python train.py --n_layer=25 --d_model=320 --head_dim=64 --norm_place="pre" --norm_eps=1e-05 --attn_scale=0.125 --bias="none" --tie_embeddings=false --init_std_up=0.0241 --schedule="wsd" --final_lr_fraction=0.05 --z_loss=0.0001
Each number is 50 + 12 x the weight over its row's rms, rounded and kept within 0 to 99. Layers, rows and columns count from 0. The size before them is the row's rms in percent of the matrix's.

# layer 7 attention key, 320x320, rms 0.0563, rows 46-63, columns 128-191
098:40 62 41 59 53 66 46 54 61 52 32 62 68 79 33 71 76 46 60 74 34 70 41 42 55 54 75 50 49 43 59 42 46 45 38 59 34 47 67 42 54 57 65 43 31 56 49 67 67 33 33 61 66 65 56 48 53 55 52 48 68 41 63 63
090:65 42 70 43 50 33 49 49 61 58 42 61 51 46 62 59 40 45 68 82 60 51 53 48 40 61 49 56 52 43 46 50 59 45 50 47 36 41 59 53 35 68 48 40 24 36 38 44 74 74 60 67 46 60 51 39 45 60 41 40 44 40 47 31
102:43 40 72 53 73 41 60 52 38 63 54 47 67 34 37 48 45 45 57 58 52 58 59 41 59 63 58 57 50 71 70 26 49 47 62 53 61 57 56 42 44 39 68 54 41 47 55 58 24 59 44 51 46 29 42 47 45 60 29 57 34 66 33 37
099:29 48 32 49 43 51 61 27 35 37 68 53 50 55 44 55 49 39 52 54 52 46 35 39 34 58 45 11 59 37 46 60 48 61 48 63 42 39 46 44 67 46 43 40 62 54 17 60 38 44 37 38 45 57 61 63 69 58 70 46 39 39 56 31
089:38 49 65 69 61 56 66 39 64 41 54 48 43 61 48 45 65 43 49 43 18 46 59 52 59 55 42 26 60 54 36 51 30 36 20 80 58 47 35 57 34 58 61 79 42 62 56 63 60 29 39 52 45 52 66 24 47 40 65 56 38 36 36 54
084:55 51 40 29 56 27 61 36 53 41 29 44 68 54 23 57 49 63 46 36 65 46 39 68 65 68 45 49 55 46 48 61 33 52 64 65 37 52 52 44 50 56 56 77 56 21 70 51 32 67 62 34 60 53 97 45 61 35 57 41 43 40 51 51
095:41 25 48 21 55 42 55 57 55 54 64 56 37 47 40 52 53 58 40 55 51 53 50 43 47 27 55 38 50 46 36 50 30 63 56 51 47 56 36 43 55 66 41 40 48 50 25 53 34 50 48 54 38 37 50 41 64 46 53 25 37 57 40 35
093:53 80 54 52 56 38 45 34 47 57 75 38 61 57 47 53 49 46 59 52 50 64 23 45 55 48 35 38 53 26 42 59 61 43 64 53 42 49 51 39 29 73 53 51 43 21 42 64 22 52 81 60 61 34 58 68 34 37 62 45 61 56 29 45
097:52 44 68 45 65 62 71 34 63 42 54 42 25 55 55 31 51 43 58 55 39 63 47 51 48 68 32 74 54 55 38 43 59 59 50 48 59 56 48 65 64 58 62 53 58 48 63 43 45 53 45 56 56 52 51 44 75 44 41 73 45 27 61 72
095:57 53 76 60 30 54 57 55 38 59 54 56 40 56 54 35 64 41 66 50 48 42 46 42 48 89 44 41 30 30 49 53 29 65 45 56 48 50 45 43 53 58 36 62 44 51 35 36 35 81 53 71 53 50 68 60 21 39 52 63 72 50 40 53
102:51 50 65 33 44 58 49 52 52 48 32 44 53 34 26 40 75 57 56 49 69 55 64 49 52 56 47 74 53 65 43 46 36 54 57 28 79 54 52 40 34 48 72 62 49 52 50 32 64 37 54 39 52 54 44 46 57 70 57 49 54 58 57 51
093:29 68 13 47 54 63 60 73 42 54 60 40 81 49 40 61 44 43 67 58 48 60 73 33 44 49 39 58 34 30 58 59 64 36 42 68 55 53 43 30 35 68 40 67 76 42 53 51 18 61 63 50 60 52 67 50 45 61 55 56 69 62 44 58
092:47 30 59 40 42 46 41 42 55 67 39 53 63 43 42 59 56 51 51 49 48 32 47 40 41 52 42 46 32 75 51 27 55 52 63 52 59 54 67 62 56 35 61 33 75 37 73 38 59 52 41 43 73 45 31 57 44 52 35 68 15 44 52 37
094:70 41 29 49 62 27 53 39 53 42 43 34 65 56 52 53 61 62 48 40 49 41 46 37 59 45 51 54 50 53 54 45 45 51 41 37 60 44 38 41 34 32 42 74 37 59 70 55 59 64 42 49 48 46 33 63 49 60 62 48 47 59 42 38
094:59 56 29 32 46 50 26 35 56 40 34 39 66 50 82 59 58 33 26 48 52 38 58 57 59 35 78 61 45 43 52 53 26 70 51 69 26 54 58 50 57 41 33 38 60 52 47 53 66 48 61 61 64 59 66 58 35 44 50 57 35 39 56 36
096:36 60 60 37 59 40 46 66 55 50 37 34 67 66 52 37 50 36 40 36 36 64 33 40 51 33 63 54 73 54 58 65 52 53 55 40 54 73 14 61 45 77 64 60 47 45 50 18 37 39 34 49 49 33 57 59 54 68 58 60 60 52 59 51
095:66 54 32 53 55 51 64 64 26 38 35 52 64 49 39 63 47 63 45 35 54 55 45 39 35 47 54 47 37 50 47 51 60 51 43 55 42 63 51 43 45 57 33 36 51 49 47 67 62 64 46 51 53 38 50 35 68 38 45 65 42 57 55 55
097:55 57 44 65 39 46 48 58 49 41 52 55 49 46 61 28 65 67 47 58 49 72 79 47 79 54 43 61 34 56 55 72 40 64 52 60 56 57 41 40 66 56 35 57 28 33 29 43 56 57 40 41 78 72 45 42 56 53 61 42 27 67 56 44
# layer 7 attention query, 320x320, rms 0.0555, rows 47-63, columns 128-191
089:51 54 54 53 54 28 56 53 47 59 61 57 56 37 72 44 52 78 40 65 65 45 57 50 30 58 36 30 51 41 36 52 62 53 37 50 58 60 74 57 56 82 34 45 55 54 57 37 71 21 57 31 51 30 57 42 48 34 41 52 47 45 30 59
091:38 38 58 44 42 62 54 47 40 61 40 55 60 59 43 64 32 12 55 50 48 52 57 54 77 30 68 38 20 53 53 31 49 35 42 47 39 45 55 55 36 56 66 61 42 57 49 40 49 47 51 70 30 71 41 38 71 36 32 46 55 61 60 53
100:49 53 40 35 61 47 27 39 45 56 55 47 77 47 40 43 54 38 67 51 50 66 37 60 61 62 61 41 48 61 47 43 59 38 83 26 46 28 48 55 29 58 54 75 39 61 40 41 48 44 43 67 49 78 39 37 60 57 64 36 67 40 56 48
095:88 46 51 57 77 64 55 47 66 42 55 47 57 60 48 44 49 55 35 46 56 24 52 55 40 50 65 68 48 38 41 54 40 76 42 64 71 48 59 32 49 40 34 52 47 60 55 70 42 51 54 72 48 31 67 38 65 53 60 61 41 56 58 56
093:48 34 64 67 54 44 32 46 60 48 27 34 50 39 50 40 45 56 47 47 37 51 58 38 65 54 65 60 49 57 53 28 31 66 50 52 61 44 56 42 60 52 36 41 68 69 41 43 48 66 44 63 22 41 66 64 37 60 68 54 42 63 57 47
101:49 48 55 68 49 48 25 43 54 64 43 50 49 54 45 48 75 57 54 49 58 50 42 73 43 66 41 41 49 39 53 21 46 54 29 59 40 40 70 46 37 33 55 48 48 41 66 52 51 58 40 36 63 74 32 61 21 55 38 47 56 56 41 49
092:46 38 54 62 15 45 67 48 53 28 59 66 33 51 51 57 38 39 48 44 40 51 59 57 34 42 44 52 62 40 43 40 34 44 35 27 57 62 65 65 71 63 75 60 59 69 52 39 44 50 49 37 37 58 64 44 62 50 66 07 38 46 60 51
095:70 56 51 54 48 37 54 36 46 59 53 32 59 65 55 81 35 41 38 59 46 47 45 31 73 45 58 47 70 59 63 68 54 56 58 74 41 56 31 37 42 21 46 38 50 55 48 60 54 46 57 48 54 61 38 63 38 37 67 41 45 40 55 61
094:24 67 42 57 74 60 54 47 56 30 57 51 40 42 47 47 64 41 44 53 46 58 58 46 63 25 45 66 55 45 37 21 55 75 73 50 67 62 54 37 41 49 59 57 62 35 45 61 40 44 41 42 78 59 31 38 64 61 37 65 50 70 72 45
101:58 37 33 41 59 56 47 54 59 49 43 56 32 41 52 48 47 51 54 54 44 66 59 47 58 56 42 46 39 66 55 57 65 54 61 41 46 27 57 60 50 69 54 35 35 63 55 67 52 56 59 41 57 50 28 60 59 37 45 60 56 37 36 47
099:60 54 51 56 51 58 62 36 42 39 53 58 35 58 39 55 51 53 67 53 46 71 41 43 54 43 36 46 41 33 34 47 40 42 48 54 38 56 42 40 41 55 47 34 41 60 50 48 48 36 47 45 55 49 33 61 59 69 35 48 74 47 53 46
091:40 45 35 39 59 57 53 49 41 54 46 55 37 61 56 53 17 57 68 40 52 47 42 45 39 30 60 52 38 54 62 75 44 42 55 46 64 43 58 50 37 53 36 45 51 58 36 47 56 55 49 75 52 48 58 61 61 35 54 39 52 50 57 63
089:60 70 50 46 69 68 46 46 54 65 59 74 63 54 60 38 55 50 50 81 49 30 44 48 44 57 50 70 58 79 36 53 47 23 62 74 60 44 60 65 50 45 43 46 55 36 48 51 43 34 65 63 64 45 55 52 37 59 44 65 45 45 42 46
098:62 41 49 49 51 48 40 39 76 71 45 60 54 39 61 42 61 61 50 29 42 66 23 56 49 63 75 25 45 25 52 69 65 35 36 59 58 39 46 33 53 57 49 42 31 40 76 34 68 55 62 51 52 40 43 50 46 69 85 50 29 57 49 44
098:45 40 58 48 63 58 43 42 64 36 39 72 38 29 48 60 68 50 57 30 64 56 66 44 55 47 45 44 44 49 41 31 49 53 27 47 55 41 61 51 45 36 40 50 44 39 68 56 50 41 53 41 67 27 41 38 53 40 51 64 53 31 43 45
098:47 42 55 34 49 36 57 47 66 60 44 41 52 56 53 34 49 71 53 35 39 46 57 33 35 47 61 59 32 58 43 27 45 58 52 45 43 44 33 34 61 43 60 47 48 53 43 81 58 48 53 51 39 45 39 82 57 62 49 37 43 35 48 42
094:70 46 57 59 56 49 39 47 56 38 46 57 41 38 70 38 34 55 23 43 48 37 49 47 35 49 26 63 40 60 55 41 41 62 45 58 26 59 38 44 63 55 26 57 59 66 60 53 57 65 51 54 39 33 59 64 65 58 41 80 61 46 66 38
# layer 7 attention value, 320x320, rms 0.0632, rows 0-36, columns 128-191
096:66 50 40 43 55 59 42 65 61 37 62 60 39 41 42 50 55 50 47 79 53 33 76 62 43 25 49 37 59 63 45 31 47 47 63 50 52 23 65 45 45 38 47 75 43 38 52 66 41 66 59 61 61 51 45 48 61 45 55 70 59 63 68 65
092:56 36 55 50 83 50 33 25 50 38 52 54 40 37 68 46 64 42 50 46 56 46 39 48 49 60 43 41 54 65 64 46 54 58 48 65 63 49 53 55 45 25 46 44 58 66 37 56 45 50 51 40 39 31 32 35 44 40 56 43 30 46 33 47
092:34 53 63 68 55 56 42 59 29 64 32 54 32 35 41 57 64 54 54 67 50 51 37 47 50 58 65 51 50 22 54 47 60 69 69 30 43 51 45 46 41 54 37 41 80 38 58 35 49 39 58 52 53 49 57 53 36 61 64 39 64 58 43 28
093:46 57 52 59 50 55 55 71 48 52 59 54 49 54 52 30 63 53 42 34 57 56 43 42 50 27 35 47 41 32 34 47 51 59 70 44 38 20 35 35 60 49 53 65 42 31 70 47 48 52 42 44 33 59 72 39 54 59 64 44 50 62 39 56
096:53 43 51 36 47 40 71 68 58 68 51 51 44 55 23 49 37 52 58 49 50 54 57 48 60 49 40 36 43 42 45 53 40 30 41 57 58 33 35 48 42 56 52 62 50 57 56 50 30 51 48 45 36 58 76 54 55 43 44 46 59 50 44 45
092:55 48 20 62 38 67 53 44 55 45 70 49 73 56 52 50 50 43 57 59 33 42 50 67 36 63 33 35 72 22 62 40 32 34 49 40 47 43 48 68 54 37 60 44 42 42 54 73 52 48 50 39 44 72 41 57 40 63 53 43 45 28 52 60
100:40 42 33 44 53 75 51 50 56 58 62 54 55 51 36 50 52 55 40 49 46 61 71 88 70 63 33 59 59 34 78 58 41 53 51 53 65 56 41 42 69 39 61 61 45 49 37 29 53 52 47 35 46 39 52 32 38 57 49 37 52 66 53 64
094:32 48 59 78 48 53 41 69 63 42 60 46 47 42 50 63 57 50 61 47 64 45 41 49 50 51 47 48 78 72 35 50 47 56 56 42 45 50 52 41 53 48 59 26 29 58 54 58 57 26 36 52 58 51 53 46 49 43 61 65 30 36 40 57
085:55 38 57 68 48 69 56 53 56 49 43 31 49 61 58 59 64 56 15 49 65 49 44 42 58 48 59 56 48 38 61 30 49 52 65 46 75 67 40 38 55 60 52 55 55 22 46 44 56 38 48 58 48 24 42 66 63 64 43 44 60 37 55 32
092:50 67 46 61 20 62 45 50 47 35 58 48 49 50 33 31 39 53 75 60 68 65 52 34 49 42 44 45 65 53 61 57 53 42 24 55 59 52 62 60 54 45 47 54 54 65 57 57 63 49 53 68 48 64 65 50 55 40 57 59 57 60 62 72
093:38 55 54 52 36 46 61 68 23 55 43 64 53 67 47 70 36 51 37 26 56 44 53 49 49 38 48 32 36 51 59 24 50 75 57 65 52 63 64 58 51 51 51 45 44 46 55 58 54 65 35 51 57 28 44 56 74 53 41 34 53 65 54 53
098:50 60 81 36 57 39 26 58 73 22 43 41 28 34 35 46 52 39 42 52 51 42 63 42 41 45 57 25 56 56 75 43 58 67 32 40 56 66 45 30 60 51 51 40 68 55 36 19 67 55 57 50 52 55 34 53 56 44 38 40 66 54 51 40
097:50 45 31 57 60 44 53 61 67 61 50 56 36 53 31 76 27 39 36 54 82 46 32 44 50 31 37 60 55 47 63 48 47 69 58 58 44 61 63 56 30 52 59 49 64 67 63 52 49 43 47 65 53 60 28 48 57 56 42 60 68 45 58 33
096:45 52 62 44 32 44 48 60 49 64 45 53 31 34 25 59 36 54 71 61 60 80 23 35 55 54 45 44 56 39 51 57 66 55 60 33 71 58 67 42 36 47 66 53 68 34 60 54 47 74 49 52 63 39 59 42 51 29 66 51 59 64 57 56
093:51 46 34 63 58 53 46 29 64 40 65 31 54 43 55 59 52 33 51 47 57 54 51 68 74 74 66 63 55 70 61 56 57 55 57 59 59 52 57 48 53 28 44 43 72 76 54 71 48 30 58 41 46 50 51 40 55 54 19 65 62 61 47 29
093:50 57 59 35 20 35 63 37 57 44 58 58 41 57 64 55 55 83 68 41 58 62 47 40 53 43 46 49 60 35 46 45 55 72 30 37 42 65 36 66 54 42 36 70 45 60 47 38 60 51 42 57 27 43 52 44 38 48 41 37 38 28 60 53
094:37 39 37 42 54 53 47 29 55 58 69 39 43 40 65 57 55 61 40 38 51 56 45 64 54 45 68 53 70 47 34 47 21 45 57 53 51 57 53 56 41 41 40 39 42 53 43 48 43 55 80 40 44 35 37 44 54 47 28 23 72 25 31 45
095:62 54 49 38 71 57 56 75 44 24 29 45 45 50 41 54 40 56 41 39 39 59 56 68 72 47 56 47 56 61 40 50 40 74 38 63 53 57 58 54 33 27 62 28 14 56 46 52 49 51 47 50 53 46 47 52 48 66 67 46 40 43 34 64
113:75 44 59 62 48 26 48 19 67 68 45 43 53 44 65 40 64 75 54 50 42 54 58 51 46 71 59 44 60 49 59 56 61 26 46 53 51 74 19 68 52 46 46 44 74 62 57 38 42 56 60 35 62 56 49 60 47 39 46 56 48 45 40 20
092:70 30 61 48 57 31 66 67 78 62 50 44 37 86 69 49 40 64 28 41 64 38 49 53 61 46 48 59 37 54 52 38 63 42 41 75 48 42 33 41 52 47 57 57 58 45 67 55 64 64 47 29 56 51 55 69 51 56 49 64 49 66 50 40
096:47 52 49 60 52 51 48 34 59 84 44 44 53 52 66 80 60 41 45 66 50 50 62 53 52 51 62 52 59 48 39 34 24 31 50 39 49 79 45 57 34 55 51 71 33 55 50 48 38 71 50 37 54 67 63 50 59 34 63 50 50 46 65 47
091:57 39 53 55 67 74 47 42 32 45 32 59 45 52 47 45 52 33 48 44 49 69 46 35 56 31 35 72 38 25 34 38 51 44 50 74 47 39 53 66 48 47 47 11 58 39 49 57 58 42 48 53 52 44 30 28 52 65 51 50 34 25 45 47
092:64 46 46 18 33 55 53 57 55 49 38 37 67 33 48 47 50 36 49 24 42 61 44 34 53 50 56 55 52 29 45 54 35 58 48 58 67 38 32 67 62 51 31 55 54 27 64 59 61 53 60 46 38 42 54 51 43 47 48 50 45 46 54 61
098:34 67 19 37 21 59 51 50 38 42 66 42 35 74 54 59 52 36 25 34 57 43 39 59 54 34 74 61 35 44 32 33 40 51 51 68 62 64 42 45 55 34 55 60 45 45 49 25 62 50 52 70 40 54 54 53 50 47 57 74 59 45 49 56
092:62 48 45 46 59 64 50 71 54 71 67 60 43 45 40 62 56 32 46 57 61 77 55 58 53 52 69 65 40 75 61 53 32 34 42 45 52 70 42 47 52 48 32 60 35 56 64 68 35 55 43 48 49 46 26 34 39 36 41 45 54 40 67 48
095:53 57 29 74 71 26 50 44 46 43 15 44 50 34 54 68 50 67 53 69 59 46 46 54 33 58 77 48 58 67 48 55 39 70 44 60 60 47 53 37 64 25 52 59 47 38 61 42 69 59 58 54 39 45 67 58 52 69 43 52 52 44 44 41
101:73 56 51 41 39 60 54 32 42 33 53 52 39 54 66 56 63 33 55 65 67 39 59 41 62 50 40 49 41 52 38 57 69 47 30 31 39 44 55 38 30 33 55 55 65 52 51 45 86 54 53 39 43 50 51 50 58 35 56 43 45 54 45 27
093:54 50 43 36 50 46 64 44 28 47 43 58 43 46 55 61 39 64 39 39 49 39 32 39 63 31 26 57 38 36 61 42 48 54 74 51 48 55 37 40 42 43 39 76 58 41 63 43 39 35 32 48 37 56 54 49 74 55 62 52 53 56 42 41
087:43 44 58 49 57 54 25 41 65 49 45 39 67 53 35 69 45 63 41 47 23 29 39 59 62 56 72 62 38 45 33 56 50 45 56 50 59 77 50 40 56 55 68 62 55 45 37 41 46 49 48 48 46 38 42 60 37 49 46 55 79 49 64 59
097:46 47 58 45 58 42 39 57 49 40 50 35 40 54 63 42 32 65 40 59 59 29 39 49 54 37 45 78 65 43 25 31 54 56 59 41 42 32 59 42 44 50 40 45 57 45 53 54 70 43 59 53 43 52 61 60 59 34 43 53 71 39 47 20
093:42 51 28 32 61 67 49 66 37 61 45 40 34 57 47 60 69 64 57 73 48 50 31 58 34 49 58 55 59 24 52 36 36 73 39 51 56 60 54 58 45 55 19 40 52 85 46 28 69 48 47 38 44 67 43 79 48 54 48 34 51 38 43 44
094:54 52 46 44 41 54 49 35 30 29 46 63 25 23 68 39 52 58 69 37 61 26 45 49 53 36 38 50 63 54 48 52 53 54 41 43 49 34 49 27 56 56 30 50 51 41 36 30 62 32 45 57 63 51 60 50 49 44 62 53 30 46 51 59
098:46 48 52 37 40 55 66 71 61 65 64 57 44 56 44 53 32 42 39 59 53 51 62 25 52 47 45 46 32 55 65 39 50 37 29 46 53 26 38 57 65 57 30 43 47 51 56 41 30 48 38 58 78 54 58 65 67 42 44 42 42 62 70 59
096:53 43 38 46 38 62 51 35 60 66 42 63 54 39 57 50 50 71 40 36 69 71 46 53 59 67 31 49 37 51 49 67 46 81 55 61 51 58 50 65 55 37 21 48 56 42 48 46 31 52 64 45 62 47 38 51 50 54 59 28 65 48 29 61
089:41 49 50 62 28 84 43 37 46 36 62 40 41 42 51 32 56 64 50 47 62 29 53 50 57 48 67 54 62 67 45 52 65 51 19 45 44 59 61 31 43 76 52 38 56 61 51 65 32 55 60 65 50 55 57 42 42 47 43 50 42 56 73 58
092:59 29 20 42 32 68 49 60 38 26 63 57 39 50 61 41 32 38 36 65 34 35 61 57 48 41 43 65 40 60 57 45 56 54 54 45 53 50 50 57 70 62 55 70 41 34 59 52 43 51 51 61 33 56 57 51 74 42 41 63 51 53 34 48
099:55 47 31 45 44 50 52 54 52 45 43 40 72 55 38 65 41 45 31 40 29 49 82 53 52 46 54 48 56 41 52 62 75 47 55 52 68 32 47 28 34 69 82 61 54 49 55 57 42 44 23 79 27 32 56 53 37 58 58 52 55 69 43 51
# layer 7 attention output (transposed), 320x320, rms 0.0582, rows 0-36, columns 128-191
104:40 66 76 45 60 45 57 49 35 67 54 58 71 50 57 48 45 62 64 46 51 46 64 51 45 61 43 48 71 55 56 49 33 62 69 47 40 51 42 35 56 58 52 60 60 65 64 41 52 36 53 56 37 48 60 54 47 42 65 52 55 43 57 72
097:52 66 52 46 53 41 52 45 43 36 51 54 51 50 41 40 36 47 76 54 65 38 65 62 32 66 59 74 34 47 47 66 54 55 67 36 52 61 50 69 48 60 55 59 36 49 56 43 41 50 56 56 71 34 49 50 62 54 51 50 56 49 36 50
090:62 59 37 44 48 68 37 56 55 61 33 48 41 49 54 59 63 58 48 48 54 57 47 46 44 39 50 62 43 44 57 31 38 48 64 81 48 41 34 65 58 47 48 61 59 78 43 57 45 52 51 51 26 54 36 47 42 38 44 47 74 37 48 61
096:52 50 63 43 58 40 53 57 59 52 58 56 35 47 41 59 43 46 36 31 44 69 64 42 56 47 47 47 47 53 43 55 39 36 22 52 47 60 35 42 51 38 52 42 45 55 51 47 62 58 45 51 56 61 67 63 47 56 45 57 39 70 59 55
101:59 58 47 63 42 32 44 44 50 76 61 58 43 57 62 70 50 73 38 53 54 33 23 43 50 50 55 60 39 44 49 54 45 49 35 48 42 57 60 35 40 43 69 66 43 49 38 45 75 59 61 54 57 44 51 39 37 50 63 72 37 57 46 29
094:40 54 71 53 48 50 53 50 39 46 39 59 64 50 60 52 67 46 48 32 48 48 61 45 39 63 43 46 58 65 37 59 41 55 26 36 59 68 43 44 62 40 37 40 34 57 69 45 61 57 47 60 52 59 27 42 62 51 64 51 23 48 44 45
106:48 45 38 14 36 60 39 45 53 57 66 46 49 45 59 33 56 58 35 55 57 69 52 51 48 48 71 32 60 58 48 50 41 66 48 39 44 56 42 60 50 44 66 33 37 71 59 28 55 50 41 41 66 58 62 61 42 54 57 42 44 50 55 61
096:49 61 43 44 21 51 37 45 63 61 61 43 51 61 38 56 48 49 51 52 48 66 58 40 65 54 40 40 79 35 40 60 65 73 57 58 55 46 27 75 52 53 42 45 45 42 51 46 52 48 46 48 46 46 41 37 55 64 46 32 68 72 53 65
092:49 61 24 49 24 41 63 54 78 35 47 61 53 55 41 60 51 68 39 51 57 50 44 57 55 62 49 51 40 62 43 48 56 45 27 49 57 60 72 62 46 38 69 46 44 48 42 53 38 25 47 78 48 47 47 36 45 28 27 46 43 46 38 59
095:63 60 47 52 34 48 50 48 23 53 39 57 56 32 46 83 47 57 45 37 13 66 42 57 38 45 53 39 59 45 34 45 55 38 31 45 48 60 56 45 38 47 32 19 47 46 53 46 31 45 60 37 75 71 47 48 40 29 61 59 33 70 42 44
099:54 56 57 49 34 44 54 75 40 45 45 35 45 55 54 29 37 40 56 66 61 50 38 61 51 57 44 49 56 31 80 54 47 41 43 44 44 57 47 43 64 49 39 54 37 41 55 50 58 54 52 68 46 32 39 49 67 14 44 59 43 42 44 57
100:57 66 29 48 56 44 53 61 45 60 64 37 53 71 62 55 53 64 66 64 59 29 32 37 43 54 69 57 55 51 48 40 41 42 47 38 44 49 51 14 32 25 62 58 52 52 56 42 35 39 46 45 35 64 69 56 55 50 56 41 52 58 65 71
101:52 63 50 48 34 57 51 59 49 69 56 62 55 51 68 60 48 41 53 46 60 37 56 36 42 53 35 63 55 51 55 44 53 29 66 36 66 53 66 46 40 50 42 42 54 44 61 60 50 47 45 31 31 36 45 36 43 29 39 50 43 65 36 45
094:46 36 52 65 45 74 32 44 81 60 62 65 52 56 67 45 56 39 54 54 55 42 44 49 64 47 41 50 32 35 18 38 32 52 46 57 45 52 09 08 62 49 40 59 62 83 64 45 58 30 43 59 33 55 49 64 51 38 66 57 68 70 52 44
093:27 61 36 16 68 46 53 65 29 62 33 44 67 48 66 50 58 49 69 57 38 37 56 50 47 61 29 63 47 51 50 57 56 52 95 40 74 39 76 64 37 53 50 66 35 42 57 54 41 48 47 68 56 49 59 46 61 56 40 61 64 58 48 63
100:37 69 61 60 37 60 51 51 43 69 44 53 44 51 51 46 44 37 44 47 47 48 48 38 66 40 72 57 67 44 51 61 43 54 58 39 46 44 48 72 48 47 60 40 49 55 59 48 49 60 42 43 55 55 57 57 49 62 57 41 73 49 31 57
099:47 36 57 29 48 51 30 51 36 56 57 48 46 54 33 24 72 34 69 45 50 54 46 58 66 51 58 41 28 41 37 45 31 33 53 37 58 74 40 42 34 38 58 70 52 45 53 43 36 46 49 56 36 52 49 67 65 73 63 50 73 35 33 74
097:32 48 33 50 53 49 51 59 54 10 31 52 48 44 42 46 32 42 49 44 27 70 57 66 49 46 42 55 42 40 88 41 43 76 43 44 51 75 33 51 54 46 54 70 25 53 42 60 52 77 52 40 37 52 42 47 34 63 70 27 53 55 82 51
111:60 32 31 64 42 74 53 39 66 61 58 45 58 54 82 39 46 54 59 24 58 43 28 51 52 54 56 66 41 49 37 69 57 31 67 67 51 45 47 64 45 47 53 37 56 58 48 59 39 59 52 44 60 41 43 59 49 53 50 43 66 54 15 55
097:58 58 32 29 64 59 47 46 52 63 57 53 35 46 57 32 43 63 59 80 80 35 70 66 63 70 29 41 54 51 49 39 56 51 48 40 49 45 61 39 47 43 48 45 47 66 61 35 50 46 67 54 33 22 60 28 67 37 40 55 55 44 44 44
099:36 21 52 62 48 66 71 47 57 51 56 43 45 53 43 57 51 60 72 64 45 48 45 46 56 55 54 67 40 37 28 54 61 23 70 72 54 36 50 60 47 45 51 75 68 66 41 71 44 50 56 61 44 48 39 75 40 65 44 35 64 36 41 42
088:50 67 38 56 45 51 35 53 47 50 57 54 64 49 58 60 51 53 59 43 35 50 73 61 68 58 58 48 48 77 61 40 49 68 59 47 43 50 58 40 63 43 38 62 55 48 46 52 57 65 59 48 62 39 68 25 61 77 42 38 57 64 73 56
098:70 49 59 12 65 53 29 57 44 64 20 54 52 55 61 43 46 47 29 36 51 44 51 59 59 53 63 56 67 44 59 50 41 43 63 38 39 48 75 47 57 42 53 65 66 58 66 39 47 54 57 45 45 57 69 42 42 44 60 46 36 32 37 59
104:60 19 62 33 79 51 51 53 36 48 46 32 57 57 46 46 49 36 51 56 53 46 58 57 49 56 46 72 35 33 71 32 47 67 40 39 73 45 68 46 24 43 58 54 48 41 48 66 39 23 60 55 37 37 53 43 53 36 51 60 31 47 59 51
097:53 50 43 38 52 55 54 78 47 43 42 33 45 55 38 49 48 46 57 63 64 48 47 39 46 59 41 48 45 48 41 67 80 40 61 44 54 41 32 45 53 59 64 61 48 41 38 35 57 45 39 63 37 63 61 49 43 45 63 53 52 41 44 69
092:53 38 38 59 62 45 63 29 59 49 55 34 40 65 41 26 33 36 52 43 57 73 38 51 31 72 38 58 52 57 52 36 28 47 62 48 30 53 42 57 48 60 47 64 51 59 59 60 54 41 54 32 53 41 28 45 54 71 71 71 55 55 46 68
107:38 49 55 58 42 41 54 45 43 60 31 66 62 51 31 42 46 39 50 62 49 52 52 51 64 55 35 54 47 49 36 30 69 56 53 46 34 42 50 50 57 54 50 46 66 60 56 61 47 45 61 43 69 48 48 42 74 56 39 51 66 36 55 51
093:38 61 26 58 55 61 49 52 62 58 37 59 44 53 57 54 52 62 45 52 54 50 58 56 60 39 61 45 44 42 57 49 61 56 43 46 36 60 71 41 40 54 69 36 43 49 92 59 78 59 29 52 61 52 46 57 50 32 51 58 55 47 42 65
093:64 42 30 51 52 61 52 34 43 61 50 45 25 42 51 65 60 64 54 43 26 67 44 46 65 19 38 62 47 40 64 44 42 55 54 45 45 41 33 51 42 65 77 45 47 36 51 59 52 62 28 58 58 47 53 54 43 38 60 49 27 51 41 50
095:63 56 27 53 43 62 72 70 32 60 31 61 42 53 49 70 25 46 61 69 43 41 57 43 57 58 20 59 38 63 79 37 46 42 45 69 63 54 52 58 56 56 68 65 46 47 64 35 63 40 45 44 44 41 30 37 43 52 46 35 42 60 46 79
094:47 68 43 59 74 49 48 37 50 39 40 49 51 62 45 25 28 41 69 50 70 51 65 53 40 51 47 62 51 48 53 46 40 39 31 31 47 55 64 56 43 52 63 52 37 55 46 66 25 52 56 45 57 51 65 65 48 47 35 39 50 19 48 43
092:53 64 71 36 53 60 55 38 53 46 23 54 52 39 58 50 30 51 21 43 40 57 42 49 51 55 56 50 49 34 41 51 53 57 52 23 41 40 58 62 55 71 21 36 39 39 32 48 45 51 43 37 44 67 44 44 43 57 59 59 62 63 53 58
105:52 37 63 37 59 55 51 52 60 62 43 49 48 69 59 73 33 46 49 51 80 56 50 57 44 59 49 42 55 50 60 61 45 47 26 46 59 34 58 47 60 52 37 39 38 60 58 61 56 64 39 55 47 66 53 44 64 27 68 70 59 39 54 43
101:48 52 53 39 52 45 34 41 61 51 44 63 49 53 44 28 37 55 58 31 42 47 31 85 60 29 71 38 54 59 51 55 24 53 57 52 57 46 38 32 43 62 35 46 61 70 54 68 64 58 36 47 53 49 48 48 62 56 47 18 51 44 61 42
091:57 49 50 53 67 47 44 51 55 29 66 54 55 52 45 79 37 48 50 52 46 33 42 62 44 69 56 39 61 35 59 59 67 44 37 27 48 48 68 30 66 36 41 38 52 64 67 52 46 45 58 55 38 49 69 45 66 68 77 51 48 40 39 44
094:55 58 57 54 62 42 52 45 60 52 41 46 45 27 49 49 64 61 43 56 66 27 57 42 40 61 59 67 56 56 56 71 44 31 36 57 47 62 49 62 51 55 59 38 65 51 64 44 67 44 50 39 47 38 63 39 46 48 57 43 58 24 68 40
105:59 81 45 28 37 37 69 53 51 40 64 51 41 60 88 52 54 51 27 73 69 43 44 44 59 55 58 65 39 43 59 52 65 65 44 51 46 49 52 31 72 50 37 31 53 48 71 63 42 48 72 59 43 44 61 41 54 64 42 69 37 48 40 30